Each number is 200 + 30 x the weight over the matrix's rms, rounded and kept within 0 to 999. Layers, rows and columns count from 0.

# q: layer 6 attention query, 256x128, rms 0.13, rows 0-5,32-37,64-69,96-101,128-133,160-165,192-197,224-229, columns 0-127
# k: layer 6 attention key, 32x128, rms 0.129, rows 0-5, columns 0-127
q0,260,193,206,169,208,201,217,223,202,280,221,228,202,223,211,244,220,168,180,179,163,178,240,184,278,176,149,175,162,228,187,172,160,188,185,244,215,207,183,239,177,246,240,197,201,206,160,169,145,203,224,251,182,194,228,228,212,246,238,233,202,231,264,236,203,215,203,190,213,156,165,201,203,226,221,135,235,250,245,192,252,189,178,256,219,189,174,148,208,176,235,228,156,214,167,152,227,265,213,140,165,197,281,203,245,205,204,247,143,218,198,165,174,176,156,204,176,121,237,193,179,222,201,242,218,223,180,235
q32,191,236,192,174,176,176,196,187,240,192,192,217,193,176,136,244,193,178,183,178,183,212,180,174,232,175,213,219,189,202,176,229,260,161,273,147,196,183,211,180,268,167,265,135,150,224,191,185,191,241,196,193,134,242,227,187,183,238,221,190,177,212,266,144,217,228,221,230,234,191,195,173,192,156,172,189,177,173,159,198,208,241,200,215,220,150,216,206,241,213,192,242,216,225,224,199,212,257,161,206,201,189,203,208,183,197,223,113,187,245,206,201,187,199,207,258,231,179,215,200,168,173,195,219,229,191,160,166
q64,146,182,216,203,146,153,179,171,266,298,171,202,230,153,223,205,250,225,213,223,265,281,210,161,207,228,123,207,163,221,173,234,143,150,162,232,240,237,180,165,259,161,183,148,188,105,228,303,218,241,121,227,164,240,201,148,186,249,223,186,126,174,269,151,164,230,185,173,175,255,194,194,145,110,154,220,240,164,197,196,235,144,203,196,286,207,118,235,155,230,240,234,156,118,140,190,208,253,193,205,249,171,179,97,232,163,256,241,176,157,170,211,173,201,185,225,191,200,152,252,246,254,138,211,241,163,243,183
q96,208,159,173,207,210,227,185,193,214,209,165,228,196,192,195,189,194,237,177,210,236,238,236,163,202,202,223,197,167,219,172,230,158,223,232,202,187,212,182,195,197,203,217,213,242,214,201,183,188,202,183,207,171,204,227,191,234,221,221,203,179,197,214,161,216,190,194,179,202,200,186,190,168,173,198,200,192,162,231,171,211,217,212,184,170,261,189,197,203,178,219,192,222,202,181,213,217,193,217,205,223,248,226,213,185,192,211,192,199,233,188,226,184,209,179,195,223,153,215,229,200,207,202,201,215,235,231,177
q128,235,195,209,202,213,182,204,195,171,231,179,212,227,205,194,177,202,149,214,209,233,193,208,218,179,235,184,154,174,212,145,215,199,234,210,228,197,213,166,183,199,163,270,177,195,232,129,187,222,217,220,220,157,165,185,191,164,235,195,267,192,187,194,174,172,216,174,187,186,150,248,205,260,203,243,180,219,228,152,263,246,217,191,237,231,220,177,226,184,189,199,187,210,221,251,202,219,189,144,158,218,204,207,181,209,211,146,164,208,213,194,178,208,199,214,223,168,165,173,159,234,213,211,208,187,216,222,205
q160,207,223,154,155,212,180,165,219,246,241,163,188,181,136,217,214,255,220,190,200,226,252,173,169,242,218,179,188,183,206,132,176,178,202,211,228,123,204,252,174,186,144,203,184,191,176,224,137,263,208,274,230,127,126,224,224,224,185,204,198,226,228,251,191,214,217,210,243,255,152,95,221,256,228,191,150,172,264,208,130,177,178,225,228,235,228,201,191,208,254,198,197,198,217,224,243,170,278,211,177,200,188,169,166,230,210,225,198,224,267,185,246,186,157,121,198,224,236,179,275,165,210,202,186,249,208,210,199
q192,191,162,155,178,124,180,190,200,198,212,183,141,196,200,227,157,234,203,188,190,216,199,170,218,233,203,202,211,156,243,186,226,149,229,276,225,199,176,181,209,174,213,203,162,209,172,201,207,216,190,199,205,204,182,216,211,158,175,204,211,192,217,208,155,146,218,244,233,243,217,231,221,181,192,184,160,211,222,235,141,195,162,189,189,271,182,206,152,219,165,211,183,185,232,179,185,243,190,146,142,185,191,267,240,207,210,219,214,181,186,213,216,173,155,196,183,241,162,182,174,161,214,167,204,180,210,196,216
q224,216,179,215,193,199,210,204,192,208,202,205,228,160,210,181,220,240,208,210,194,205,197,137,163,214,189,202,170,180,157,181,173,200,151,169,210,214,264,201,168,193,281,186,184,208,247,219,150,147,187,213,238,147,163,289,180,238,258,234,193,180,231,201,199,205,217,168,206,247,134,188,217,245,201,170,166,233,200,182,163,196,208,207,185,169,201,149,228,195,212,211,225,198,211,210,138,197,252,226,255,197,173,239,194,233,234,192,221,210,202,188,168,296,172,150,146,193,150,172,191,154,192,225,170,229,211,173,169
k0,212,199,175,192,184,200,195,167,180,221,218,205,227,189,232,212,218,150,189,214,181,184,217,204,200,182,206,194,208,224,202,215,226,201,207,157,209,170,215,213,217,177,221,192,181,185,208,206,204,197,215,166,199,218,162,178,237,202,204,183,211,150,196,187,203,199,234,192,229,169,194,208,200,195,198,214,203,246,190,239,219,203,230,213,207,186,180,152,146,209,172,210,204,235,196,182,189,175,199,183,142,201,175,179,205,249,177,193,200,235,198,207,226,222,227,203,188,191,200,182,184,173,212,200,187,233,205,197
q1,131,208,204,235,204,214,138,178,214,182,194,246,254,227,158,162,201,250,205,256,183,165,130,247,157,126,195,220,230,149,93,200,209,242,211,222,181,192,256,187,216,203,209,230,207,207,206,204,279,165,169,180,195,168,169,221,180,196,251,151,185,205,171,193,178,184,188,202,221,266,256,153,230,187,181,241,168,273,173,254,177,213,172,184,142,288,221,238,149,226,214,288,246,187,155,232,233,156,278,185,217,168,119,193,192,191,214,150,210,172,143,191,191,205,238,186,195,201,181,166,214,167,219,188,189,154,197,176
q33,204,175,225,256,203,200,215,171,222,198,214,204,229,171,203,174,177,241,194,209,175,218,212,168,202,227,216,176,259,213,206,156,224,223,189,235,209,192,232,234,173,198,181,242,206,167,221,229,170,209,219,174,229,143,179,228,214,160,174,221,232,223,157,263,200,207,207,189,243,242,212,233,223,198,226,246,190,257,217,198,161,190,164,172,211,240,231,187,179,152,198,195,226,179,166,185,168,215,224,192,234,213,210,208,236,205,228,212,221,224,204,199,179,193,207,188,216,231,254,173,181,226,165,203,158,203,198,182
q65,247,223,201,182,229,217,181,222,119,169,185,219,170,286,217,266,171,234,210,211,215,195,175,224,189,217,200,199,242,181,187,215,255,218,250,182,184,192,228,226,183,200,194,149,249,195,198,183,203,181,202,174,256,209,254,232,152,154,187,170,225,207,180,239,139,192,212,231,186,253,205,197,175,215,230,251,150,270,156,140,103,148,178,222,148,206,245,184,158,195,229,175,222,217,226,220,183,215,223,142,221,198,195,276,222,156,152,201,226,192,222,150,210,218,194,217,162,180,212,146,162,161,210,249,219,242,204,217
q97,194,218,216,206,223,208,236,234,174,184,207,184,220,255,174,202,191,219,179,239,191,180,159,217,182,189,210,177,216,201,207,224,210,192,205,180,196,199,211,192,193,171,168,188,173,234,213,217,168,237,221,192,232,178,222,159,167,165,170,220,232,206,145,218,177,179,188,206,187,215,206,209,250,216,182,216,179,177,165,231,195,185,174,181,201,196,216,197,200,218,174,176,203,212,231,213,205,232,215,215,231,196,192,177,168,189,214,178,232,158,212,177,231,184,227,226,199,236,244,180,228,202,195,193,168,142,185,228
q129,193,190,203,234,208,234,215,223,219,196,185,239,210,192,165,227,188,179,253,203,179,275,221,228,223,201,218,261,181,178,211,208,225,177,193,176,186,209,168,213,213,233,181,168,181,171,191,198,196,173,194,177,223,210,207,260,178,165,221,211,211,235,166,200,271,213,192,186,221,195,187,226,188,206,186,228,183,218,220,208,215,217,201,188,167,217,247,218,195,156,240,219,194,224,218,155,230,224,188,201,181,241,206,227,150,181,246,238,218,167,195,213,179,194,202,186,238,239,231,211,204,152,135,197,181,218,214,201
q161,233,192,232,193,196,213,242,176,207,223,173,197,263,178,207,160,158,165,211,271,204,159,175,192,190,195,196,153,210,232,240,240,169,172,210,200,224,219,199,279,237,229,157,191,185,247,165,223,174,168,123,145,238,219,156,179,168,224,173,175,248,234,151,259,228,239,170,136,192,218,238,195,157,225,189,208,220,198,227,268,236,212,119,169,161,227,181,193,105,179,158,204,190,162,164,199,171,150,223,166,180,246,234,229,209,171,189,240,170,86,220,185,172,232,249,182,149,229,254,173,280,194,243,231,190,161,224,206
q193,209,220,215,235,223,184,227,209,210,187,222,215,196,211,173,210,196,227,203,200,166,198,208,188,184,194,202,209,228,163,177,197,231,206,166,183,183,197,214,196,218,210,215,203,182,228,186,172,208,189,196,211,216,196,201,187,202,221,191,189,200,187,200,214,226,209,170,179,177,186,193,159,214,193,190,243,179,196,221,205,180,192,201,199,193,208,194,252,193,202,182,208,204,187,196,204,182,188,204,227,250,165,178,200,202,199,186,184,217,188,207,222,215,217,232,206,165,220,189,212,211,200,218,198,173,217,203,175
q225,151,235,203,188,225,254,245,226,173,203,212,188,277,183,187,149,162,217,214,180,198,198,231,162,204,188,196,206,202,217,224,232,203,220,221,231,161,178,201,144,183,170,175,192,166,198,218,216,179,218,184,203,247,239,150,220,265,171,196,263,253,229,188,191,190,190,201,216,176,204,185,184,172,186,184,196,215,194,231,210,172,248,225,206,215,207,215,188,226,197,197,160,235,157,209,196,226,136,191,229,216,223,210,195,185,189,257,170,223,201,219,187,177,199,179,244,231,208,229,181,189,183,215,237,203,180,202,187
k1,181,174,226,155,187,173,208,259,244,180,253,205,170,223,165,195,189,245,214,188,193,230,213,205,211,201,203,218,204,196,245,161,224,177,172,228,205,230,211,177,178,212,174,193,207,202,231,175,249,214,171,187,201,189,163,208,210,190,164,189,188,176,189,250,203,170,193,182,197,196,232,218,176,189,194,197,188,182,194,167,179,201,216,203,195,222,241,228,258,204,204,227,223,167,246,239,203,215,158,200,226,199,214,255,176,169,205,189,228,209,172,172,195,207,186,182,209,223,193,227,247,188,159,208,211,207,208,208
q2,158,180,225,269,210,250,183,144,197,160,228,179,222,222,160,198,265,219,213,235,190,226,190,190,143,196,179,224,211,167,247,207,258,190,278,206,186,192,206,204,223,196,275,218,198,234,216,165,204,167,193,139,235,209,219,236,136,120,215,213,149,221,157,188,213,190,212,257,176,247,173,142,160,138,195,190,217,201,230,253,189,203,202,210,141,253,259,261,109,233,232,260,221,175,208,194,211,181,227,212,229,155,191,214,230,209,189,152,245,209,176,226,210,188,208,168,191,236,215,168,268,176,245,187,213,168,211,191
q34,208,209,178,256,211,215,245,148,204,183,240,160,250,278,218,189,226,170,197,284,192,138,186,210,164,258,157,233,230,189,254,167,219,201,194,232,186,142,181,265,227,203,195,219,248,221,134,186,168,152,142,169,238,193,171,229,141,81,192,218,206,237,141,230,216,245,191,191,106,194,172,140,178,222,201,179,187,221,220,193,189,152,131,208,165,206,196,209,165,191,170,176,204,200,251,218,169,196,246,198,202,196,214,227,206,181,166,192,161,225,217,196,200,184,245,159,224,257,203,176,209,235,209,204,153,158,175,209
q66,240,189,220,184,238,253,229,166,169,160,194,210,180,167,226,135,208,179,210,205,194,204,145,207,186,188,249,226,196,135,217,183,268,248,220,182,167,195,199,210,173,190,186,202,207,281,222,204,218,181,194,203,180,205,170,283,175,161,202,164,220,203,220,202,227,211,214,255,208,171,236,162,241,238,260,206,170,203,217,191,164,183,200,177,196,179,256,198,193,139,176,249,213,225,177,229,210,178,218,155,162,216,219,188,195,211,241,177,184,179,238,232,226,221,170,171,214,172,192,223,144,159,229,204,224,224,185,186
q98,212,197,225,178,205,203,212,171,181,161,203,230,216,203,187,237,166,214,208,225,159,236,188,204,196,186,179,170,230,163,225,173,229,188,225,225,195,200,215,188,165,222,188,211,208,226,224,202,199,210,198,206,198,201,143,202,177,187,190,219,180,170,151,210,182,225,191,213,155,196,207,192,236,213,180,197,194,172,212,243,198,216,194,178,214,175,230,197,217,210,183,232,243,189,221,238,203,213,237,228,167,211,164,213,164,182,194,155,200,215,211,144,225,198,177,234,188,248,219,168,239,177,209,212,198,182,181,176
q130,194,242,217,214,175,165,226,218,191,205,217,223,195,240,191,232,174,223,238,241,218,176,231,232,188,205,238,201,233,241,230,250,216,187,197,185,176,204,192,166,197,191,178,213,179,199,233,205,220,192,163,171,249,219,229,207,212,171,211,147,187,219,185,186,194,162,183,194,168,219,209,200,175,209,193,228,198,176,217,178,171,155,159,145,201,206,211,184,198,165,145,205,213,223,181,202,187,204,234,163,245,211,194,208,216,141,192,204,214,181,174,176,237,196,198,196,191,228,219,186,225,195,200,154,181,148,172,198
q162,166,184,233,183,154,177,249,155,192,212,184,234,258,194,139,152,196,241,167,276,193,212,135,213,190,185,220,134,248,179,159,160,261,175,211,220,208,185,223,242,167,215,198,199,253,199,200,257,207,221,131,207,196,213,185,176,185,218,186,165,189,206,177,232,175,171,131,135,187,209,252,200,163,235,217,181,189,176,212,246,210,191,178,208,175,180,213,176,114,155,215,216,235,133,168,261,190,169,154,222,212,199,216,251,185,182,191,173,152,185,184,181,233,257,193,221,218,198,185,162,219,173,220,201,247,174,230,261
q194,217,214,244,237,254,234,227,192,195,206,212,214,197,213,195,236,202,198,203,211,184,226,233,208,178,164,179,189,213,149,224,175,237,186,175,196,180,213,210,206,201,191,197,219,203,229,203,224,158,206,194,198,207,205,203,189,180,212,161,175,191,193,214,199,209,196,168,191,163,183,236,160,229,204,232,204,189,179,199,245,175,193,206,196,164,206,203,232,175,210,186,168,221,175,181,194,176,170,220,218,191,210,178,182,188,188,218,166,204,166,200,213,223,236,246,221,186,235,221,214,198,179,219,199,187,213,194,196
q226,217,245,235,195,221,220,219,211,220,202,220,198,240,160,184,214,176,203,238,154,216,240,214,209,144,213,206,202,191,192,231,180,222,242,222,239,208,154,218,167,208,193,137,219,182,258,193,240,224,240,189,169,214,202,124,218,186,178,189,226,188,167,205,235,153,196,208,215,184,236,166,176,162,194,217,230,195,191,235,246,203,180,134,180,202,220,246,184,225,203,168,194,247,141,228,243,219,163,142,189,194,164,214,201,159,189,213,193,193,188,173,210,156,230,216,211,229,229,216,204,177,174,139,254,178,186,204,196
k2,205,204,228,211,203,211,181,273,177,178,252,199,196,228,173,178,238,235,210,233,206,184,215,180,222,184,214,218,199,217,224,188,186,188,172,201,194,204,207,184,194,202,205,197,217,169,207,186,202,189,180,173,208,150,194,202,208,182,173,221,201,237,188,224,187,189,225,194,184,197,222,222,207,194,167,226,189,203,241,161,200,226,182,240,210,218,234,206,254,215,175,205,199,197,191,209,197,214,235,193,180,220,171,196,199,166,182,222,198,153,201,207,213,190,159,235,165,246,260,266,255,223,187,231,196,209,181,171
q3,212,253,250,186,178,277,207,116,229,188,182,242,205,188,178,220,201,214,195,235,162,188,218,193,137,241,199,229,178,170,203,248,222,192,218,239,198,130,186,218,163,168,219,212,287,147,192,253,221,177,185,206,213,202,239,206,198,187,221,143,174,204,151,246,212,220,189,174,220,211,213,193,178,175,148,210,235,228,223,231,174,181,261,181,153,189,244,240,155,208,243,249,136,200,234,208,215,182,259,209,254,181,164,206,209,219,245,169,215,204,248,177,199,186,184,188,218,157,195,181,221,164,236,214,184,184,237,182
q35,214,234,221,226,160,246,211,170,206,202,202,181,236,245,186,176,195,198,230,169,153,152,165,153,200,187,209,236,206,212,214,212,197,218,191,258,217,175,205,202,197,186,207,204,219,206,200,180,235,143,164,202,254,206,195,227,156,153,230,192,196,256,155,231,213,168,176,172,141,221,221,196,195,183,175,175,224,245,219,207,195,165,128,234,181,172,189,257,163,235,176,196,217,168,193,229,232,163,252,173,173,195,204,195,212,202,208,197,190,209,215,188,229,186,207,159,231,188,202,173,175,173,235,203,172,185,213,168
q67,278,192,226,257,249,249,205,135,167,183,220,173,211,258,212,165,180,218,163,252,175,192,170,215,202,198,214,164,184,155,247,232,253,225,213,244,177,121,259,185,241,197,177,239,197,187,189,191,279,159,184,199,207,151,201,264,191,221,208,295,257,187,182,208,133,200,246,216,155,230,209,169,161,196,219,178,175,226,177,177,189,120,153,219,190,157,271,226,222,214,216,210,187,231,180,193,186,190,216,172,264,194,206,244,215,187,160,190,207,225,197,245,207,169,185,200,181,189,250,206,164,147,218,244,231,187,157,152
q99,237,235,233,194,180,187,243,187,181,177,209,189,243,240,168,194,198,183,190,212,166,244,176,220,183,237,186,210,219,223,206,206,231,183,222,244,238,197,215,192,215,168,187,203,201,192,222,156,190,230,200,194,225,205,237,211,186,177,204,177,209,204,171,203,185,202,233,182,171,215,209,199,205,212,186,172,229,208,189,205,184,161,169,210,216,161,237,223,130,257,168,201,212,206,200,219,205,207,207,241,190,171,185,148,182,158,209,169,205,220,191,186,216,167,187,166,206,219,221,237,229,142,217,244,212,138,214,181
q131,226,197,181,208,164,251,194,219,193,169,176,175,210,241,185,188,233,223,241,219,194,182,218,249,183,206,193,159,198,227,221,233,232,174,171,228,173,226,144,177,198,185,186,219,194,213,144,214,220,175,212,165,186,170,232,241,176,186,215,189,203,206,183,192,241,187,214,211,204,189,177,162,163,160,147,188,187,186,188,153,198,204,219,186,188,198,219,219,187,196,203,204,167,198,181,230,213,223,202,173,199,233,192,220,217,228,192,228,203,179,192,204,174,193,183,162,219,193,224,232,190,179,257,241,200,205,181,202
q163,233,256,260,205,170,194,234,146,183,151,250,224,245,201,141,223,177,215,178,250,185,184,191,197,202,195,198,229,229,227,194,199,226,144,237,217,224,201,222,180,195,190,216,260,236,262,132,210,155,222,195,168,244,222,138,168,176,151,196,182,165,138,156,204,226,162,204,196,210,228,215,215,176,210,199,160,213,149,208,212,226,211,125,184,179,216,194,245,219,227,228,140,218,203,146,192,229,256,211,151,183,171,134,190,242,172,215,201,213,148,237,248,166,247,262,150,154,220,232,199,258,155,194,251,169,156,172,154
q195,227,218,250,234,225,204,227,200,224,213,210,200,188,204,198,228,180,191,223,192,191,218,207,199,145,164,194,214,237,166,207,186,217,182,178,187,191,172,190,199,192,172,218,212,227,218,209,202,202,213,212,207,222,214,185,177,197,232,184,195,203,176,198,241,191,194,144,188,146,203,193,187,218,197,204,188,189,183,186,226,209,206,192,202,199,218,212,223,173,233,189,198,204,187,176,216,186,201,229,196,238,174,180,210,195,228,209,188,209,159,191,188,201,232,220,218,170,220,211,215,194,162,206,211,193,172,183,189
q227,207,216,211,195,189,217,213,173,221,202,201,209,233,189,223,166,176,244,219,206,171,195,229,178,187,207,183,184,196,242,215,217,192,240,206,218,216,166,199,216,171,162,210,238,213,188,192,163,187,258,226,232,222,225,160,237,197,140,189,212,167,182,132,208,198,172,225,188,166,264,208,182,157,191,153,226,197,254,197,236,181,210,200,218,187,197,239,156,185,244,177,227,215,241,199,227,217,159,186,214,219,196,171,200,162,200,237,201,179,196,237,234,159,183,207,235,186,162,205,172,188,216,231,262,241,169,179,215
k3,163,226,246,224,207,172,205,203,177,187,253,216,210,190,156,161,218,188,216,236,205,207,173,204,212,194,170,242,216,186,179,165,205,158,189,236,218,221,191,200,202,276,235,191,215,247,187,201,185,204,182,163,201,192,223,218,157,209,222,209,174,194,145,197,227,206,206,175,200,221,227,229,204,192,235,179,132,210,220,181,216,174,209,226,199,216,196,202,234,206,180,250,198,146,216,140,197,248,222,209,197,224,158,177,187,209,225,184,187,201,165,186,162,193,209,234,215,207,194,235,201,183,218,229,240,202,208,209
q4,217,247,245,249,235,204,205,196,179,199,144,201,179,207,142,176,239,132,221,177,174,225,179,179,155,171,198,240,181,161,179,201,213,199,178,203,195,258,192,168,243,194,245,212,205,225,282,196,220,180,189,190,209,255,272,256,197,204,209,177,236,208,189,180,204,174,191,199,171,234,205,95,176,189,220,255,175,226,222,151,197,225,189,162,197,208,268,257,199,176,196,223,213,174,210,172,191,248,187,203,234,145,197,174,229,266,166,140,258,277,163,195,261,160,253,188,201,223,162,205,264,179,192,182,205,181,240,180
q36,201,225,249,279,223,176,160,218,154,246,184,182,185,223,158,203,212,223,219,205,221,182,245,170,224,205,209,184,227,169,237,193,208,235,216,184,185,232,195,202,131,209,249,195,220,182,182,195,172,180,213,187,239,199,216,170,213,171,185,164,192,210,175,164,218,147,197,172,222,173,191,173,179,211,235,218,249,186,176,197,208,200,160,203,221,221,227,208,191,211,186,235,220,196,209,223,132,215,198,250,186,213,248,226,224,173,207,203,219,202,192,212,256,236,205,212,172,233,196,232,209,204,195,221,161,138,187,241
q68,209,216,286,210,215,228,207,219,224,120,245,187,272,208,199,196,242,200,247,259,197,161,148,233,235,218,168,174,159,182,170,258,245,212,197,176,205,166,228,127,179,213,208,254,187,219,198,167,215,230,181,262,218,190,197,236,270,134,180,259,223,172,190,191,228,161,191,202,211,192,142,248,161,267,192,221,189,169,176,220,166,170,248,193,180,206,237,170,148,183,236,174,174,200,179,251,153,220,229,190,140,240,193,277,231,181,211,156,204,174,189,224,227,227,204,166,190,153,194,242,177,197,217,245,232,241,232,177
q100,260,214,218,172,159,133,197,169,198,185,207,181,187,229,173,190,231,184,199,225,211,248,246,234,221,183,198,175,217,206,182,223,233,197,229,220,220,227,217,183,243,160,226,212,219,170,194,207,260,176,164,248,204,209,202,252,221,197,211,184,164,172,171,179,170,211,185,212,196,144,193,204,180,237,173,207,211,236,187,197,207,161,205,225,215,164,248,222,156,201,169,170,203,213,227,212,219,224,210,212,174,204,191,178,216,177,202,176,189,225,176,186,211,183,130,191,219,190,182,218,248,147,232,264,177,153,174,177
q132,191,219,167,152,230,205,163,236,248,231,196,209,201,225,218,177,202,282,201,176,185,230,229,212,222,164,227,209,224,179,178,228,242,167,153,207,170,210,196,213,196,183,200,188,241,203,184,153,214,187,166,222,233,207,213,151,189,178,154,150,174,144,181,191,207,148,174,133,215,192,201,182,186,191,182,186,233,214,165,172,171,227,207,176,202,224,227,178,233,210,204,169,196,244,173,217,238,182,210,235,229,197,194,204,233,200,211,236,180,190,149,192,218,215,210,151,153,226,216,204,198,209,245,199,197,146,158,200
q164,153,271,257,210,167,197,175,175,209,199,235,242,214,194,172,227,172,227,184,245,178,218,120,192,195,215,218,182,179,238,207,164,229,196,234,132,245,122,189,157,162,211,190,204,155,220,221,198,202,178,160,158,208,191,177,224,182,184,201,233,186,201,162,209,181,173,202,200,151,141,179,172,158,181,209,146,192,184,213,248,167,179,182,257,152,226,215,233,210,186,235,232,224,212,158,261,194,267,226,182,198,181,224,189,261,164,219,200,153,189,174,187,211,230,241,218,182,204,197,214,249,114,217,192,195,158,184,199
q196,239,190,213,244,188,197,177,220,163,206,197,161,221,223,189,220,183,190,178,205,211,169,205,192,204,165,212,193,180,152,201,185,188,224,198,201,138,203,235,220,202,206,166,216,208,214,185,197,193,189,170,205,208,200,239,180,238,199,216,199,232,210,207,212,202,180,156,185,213,186,217,187,203,196,233,229,139,187,178,229,198,215,196,186,187,216,183,201,211,207,141,235,227,174,202,226,178,206,229,192,221,202,163,186,222,193,198,176,235,151,187,193,229,222,195,197,212,197,229,218,220,174,196,199,228,181,184,184
q228,201,222,182,206,249,169,185,208,239,188,177,207,241,196,204,193,222,170,257,214,211,210,243,254,176,199,213,181,187,227,165,241,207,228,218,233,205,152,194,220,218,173,164,224,212,210,184,195,233,172,170,198,246,269,205,173,195,184,213,202,250,192,183,222,156,218,199,185,228,216,191,225,212,166,241,213,234,213,199,210,182,185,194,293,214,225,244,181,201,201,172,144,210,224,196,198,199,203,126,125,201,189,223,224,200,177,190,165,162,158,222,171,144,212,177,295,269,226,211,186,223,183,219,223,236,167,238,217
k4,162,173,219,229,209,208,219,214,245,166,242,204,237,173,231,245,168,270,275,199,221,159,206,210,172,208,194,217,216,192,211,226,210,159,214,176,247,211,138,161,176,180,189,177,161,165,222,220,174,264,237,203,213,187,213,232,205,138,197,202,188,166,187,205,209,181,171,187,177,211,162,250,188,241,210,245,218,201,178,182,201,203,236,188,253,181,212,202,185,199,188,171,220,193,219,215,199,174,210,256,219,160,214,130,255,197,196,213,160,245,185,215,165,193,190,269,218,235,214,216,194,167,256,219,167,215,209,185
q5,175,139,220,184,208,212,230,244,265,204,211,217,214,193,201,136,206,227,196,193,143,248,231,262,186,173,170,179,243,225,193,179,179,201,178,200,180,230,214,171,163,192,239,207,191,200,186,181,157,226,261,269,259,204,174,142,152,189,177,244,126,228,195,199,187,229,210,181,149,194,242,269,222,193,188,223,190,178,224,199,201,208,221,147,210,209,216,153,151,181,251,103,195,191,185,201,182,196,180,216,237,237,211,229,183,246,223,229,151,149,189,176,199,247,225,223,192,245,200,155,235,176,219,183,181,159,203,180
q37,247,187,181,190,120,215,226,197,245,178,146,172,142,140,216,168,238,256,227,202,202,225,197,251,147,171,161,203,214,186,166,181,150,162,230,221,200,198,203,183,199,184,227,181,199,180,178,212,226,233,193,216,166,175,149,182,169,207,209,235,184,210,182,199,174,233,231,197,254,178,183,189,174,214,169,211,158,195,182,212,209,214,226,206,152,239,217,195,249,210,217,186,169,191,169,169,218,169,190,202,165,183,188,190,208,263,252,215,196,188,195,205,195,234,150,219,229,169,217,149,189,163,237,227,166,238,225,168
q69,195,186,183,178,183,172,216,202,230,199,197,148,203,282,181,192,192,161,227,217,186,166,237,183,241,219,233,256,138,232,197,193,179,160,167,237,276,159,192,222,271,204,206,196,198,182,198,227,222,201,176,209,219,212,207,248,225,153,187,160,162,241,231,171,219,176,221,163,219,253,209,248,195,195,158,230,249,183,204,187,211,210,244,222,203,187,186,217,189,198,197,198,186,190,182,155,204,246,250,226,140,220,207,207,161,173,157,178,218,212,160,201,166,249,192,184,189,205,206,190,237,238,129,173,189,193,156,234
q101,181,228,182,183,237,247,183,215,180,187,188,195,186,224,210,215,186,205,172,188,202,159,231,169,239,211,223,234,207,197,212,165,196,234,175,184,178,197,176,226,199,224,221,232,164,175,257,199,177,147,202,156,167,237,236,168,162,176,173,250,196,200,214,200,233,210,199,207,176,235,228,228,193,183,202,185,233,192,244,220,205,206,179,208,214,220,199,152,203,205,204,196,211,146,184,158,198,215,196,231,211,221,221,253,206,225,191,237,249,181,192,252,196,204,210,177,203,239,226,210,211,218,118,210,216,216,166,184
q133,208,160,192,207,167,233,219,211,227,223,184,194,150,194,216,223,248,172,196,216,232,213,213,181,201,178,180,175,166,235,207,192,175,232,236,221,175,211,205,242,202,223,247,144,223,202,233,188,162,199,228,218,163,257,181,183,172,185,218,224,223,215,163,195,210,244,202,200,212,199,233,187,196,211,181,179,184,230,190,219,241,256,165,223,195,220,256,185,207,227,213,180,161,151,190,189,157,247,245,247,200,247,233,206,230,195,211,193,222,168,243,222,173,159,181,197,161,167,152,179,202,206,229,198,208,203,240,214
q165,195,184,187,214,182,186,220,216,234,228,215,177,167,180,232,202,178,210,152,178,168,213,198,171,186,206,174,254,188,201,190,212,211,237,225,232,233,122,205,179,207,160,230,225,185,178,230,196,190,236,224,162,198,210,202,204,187,145,179,251,219,238,206,194,146,240,232,263,186,181,154,237,221,173,153,203,212,208,148,195,212,211,171,166,226,200,196,213,135,267,183,206,147,247,175,202,237,237,229,207,181,203,165,208,198,212,239,193,227,167,160,225,254,178,186,218,267,180,236,207,185,170,135,254,235,212,197,193
q197,181,226,170,176,164,214,183,186,226,208,213,220,216,174,219,201,202,207,234,198,189,184,170,247,194,234,191,190,205,179,189,225,192,207,242,199,226,200,210,181,154,218,243,195,195,162,218,178,189,224,228,211,197,191,157,242,182,220,209,207,164,239,185,185,220,216,248,199,190,204,170,190,203,229,169,214,183,227,180,190,174,196,212,176,178,178,188,189,174,205,243,205,176,189,202,179,182,218,201,181,172,214,234,218,198,202,236,209,196,224,194,196,182,175,194,223,197,172,170,142,214,214,241,207,194,190,203,207
q229,246,176,236,214,190,191,219,142,229,184,187,216,181,175,188,205,230,221,219,180,160,218,179,190,217,221,180,212,238,190,198,185,211,180,199,210,228,190,206,194,244,215,201,200,170,166,225,188,181,206,225,205,197,168,193,236,179,193,185,186,202,173,193,190,180,233,208,231,151,166,195,197,203,176,135,195,155,217,222,190,194,170,197,153,182,185,208,206,197,207,227,167,223,187,195,196,199,208,182,209,206,236,208,215,181,228,212,200,238,239,198,197,149,208,171,209,201,183,189,202,192,218,189,178,198,197,202,198
k5,250,234,200,191,198,182,200,150,213,244,176,226,255,244,234,195,132,180,153,209,166,191,203,212,234,235,188,193,152,203,174,257,195,187,173,231,206,160,159,237,255,202,217,211,150,222,189,168,181,174,240,233,209,201,211,204,236,198,215,178,239,216,198,185,207,181,245,184,175,212,210,171,247,177,181,245,219,223,174,192,172,180,217,188,266,181,225,199,195,196,207,201,229,191,181,206,230,222,205,214,199,230,168,196,230,180,163,206,195,140,249,173,239,214,218,165,190,281,190,215,202,162,193,210,192,180,189,222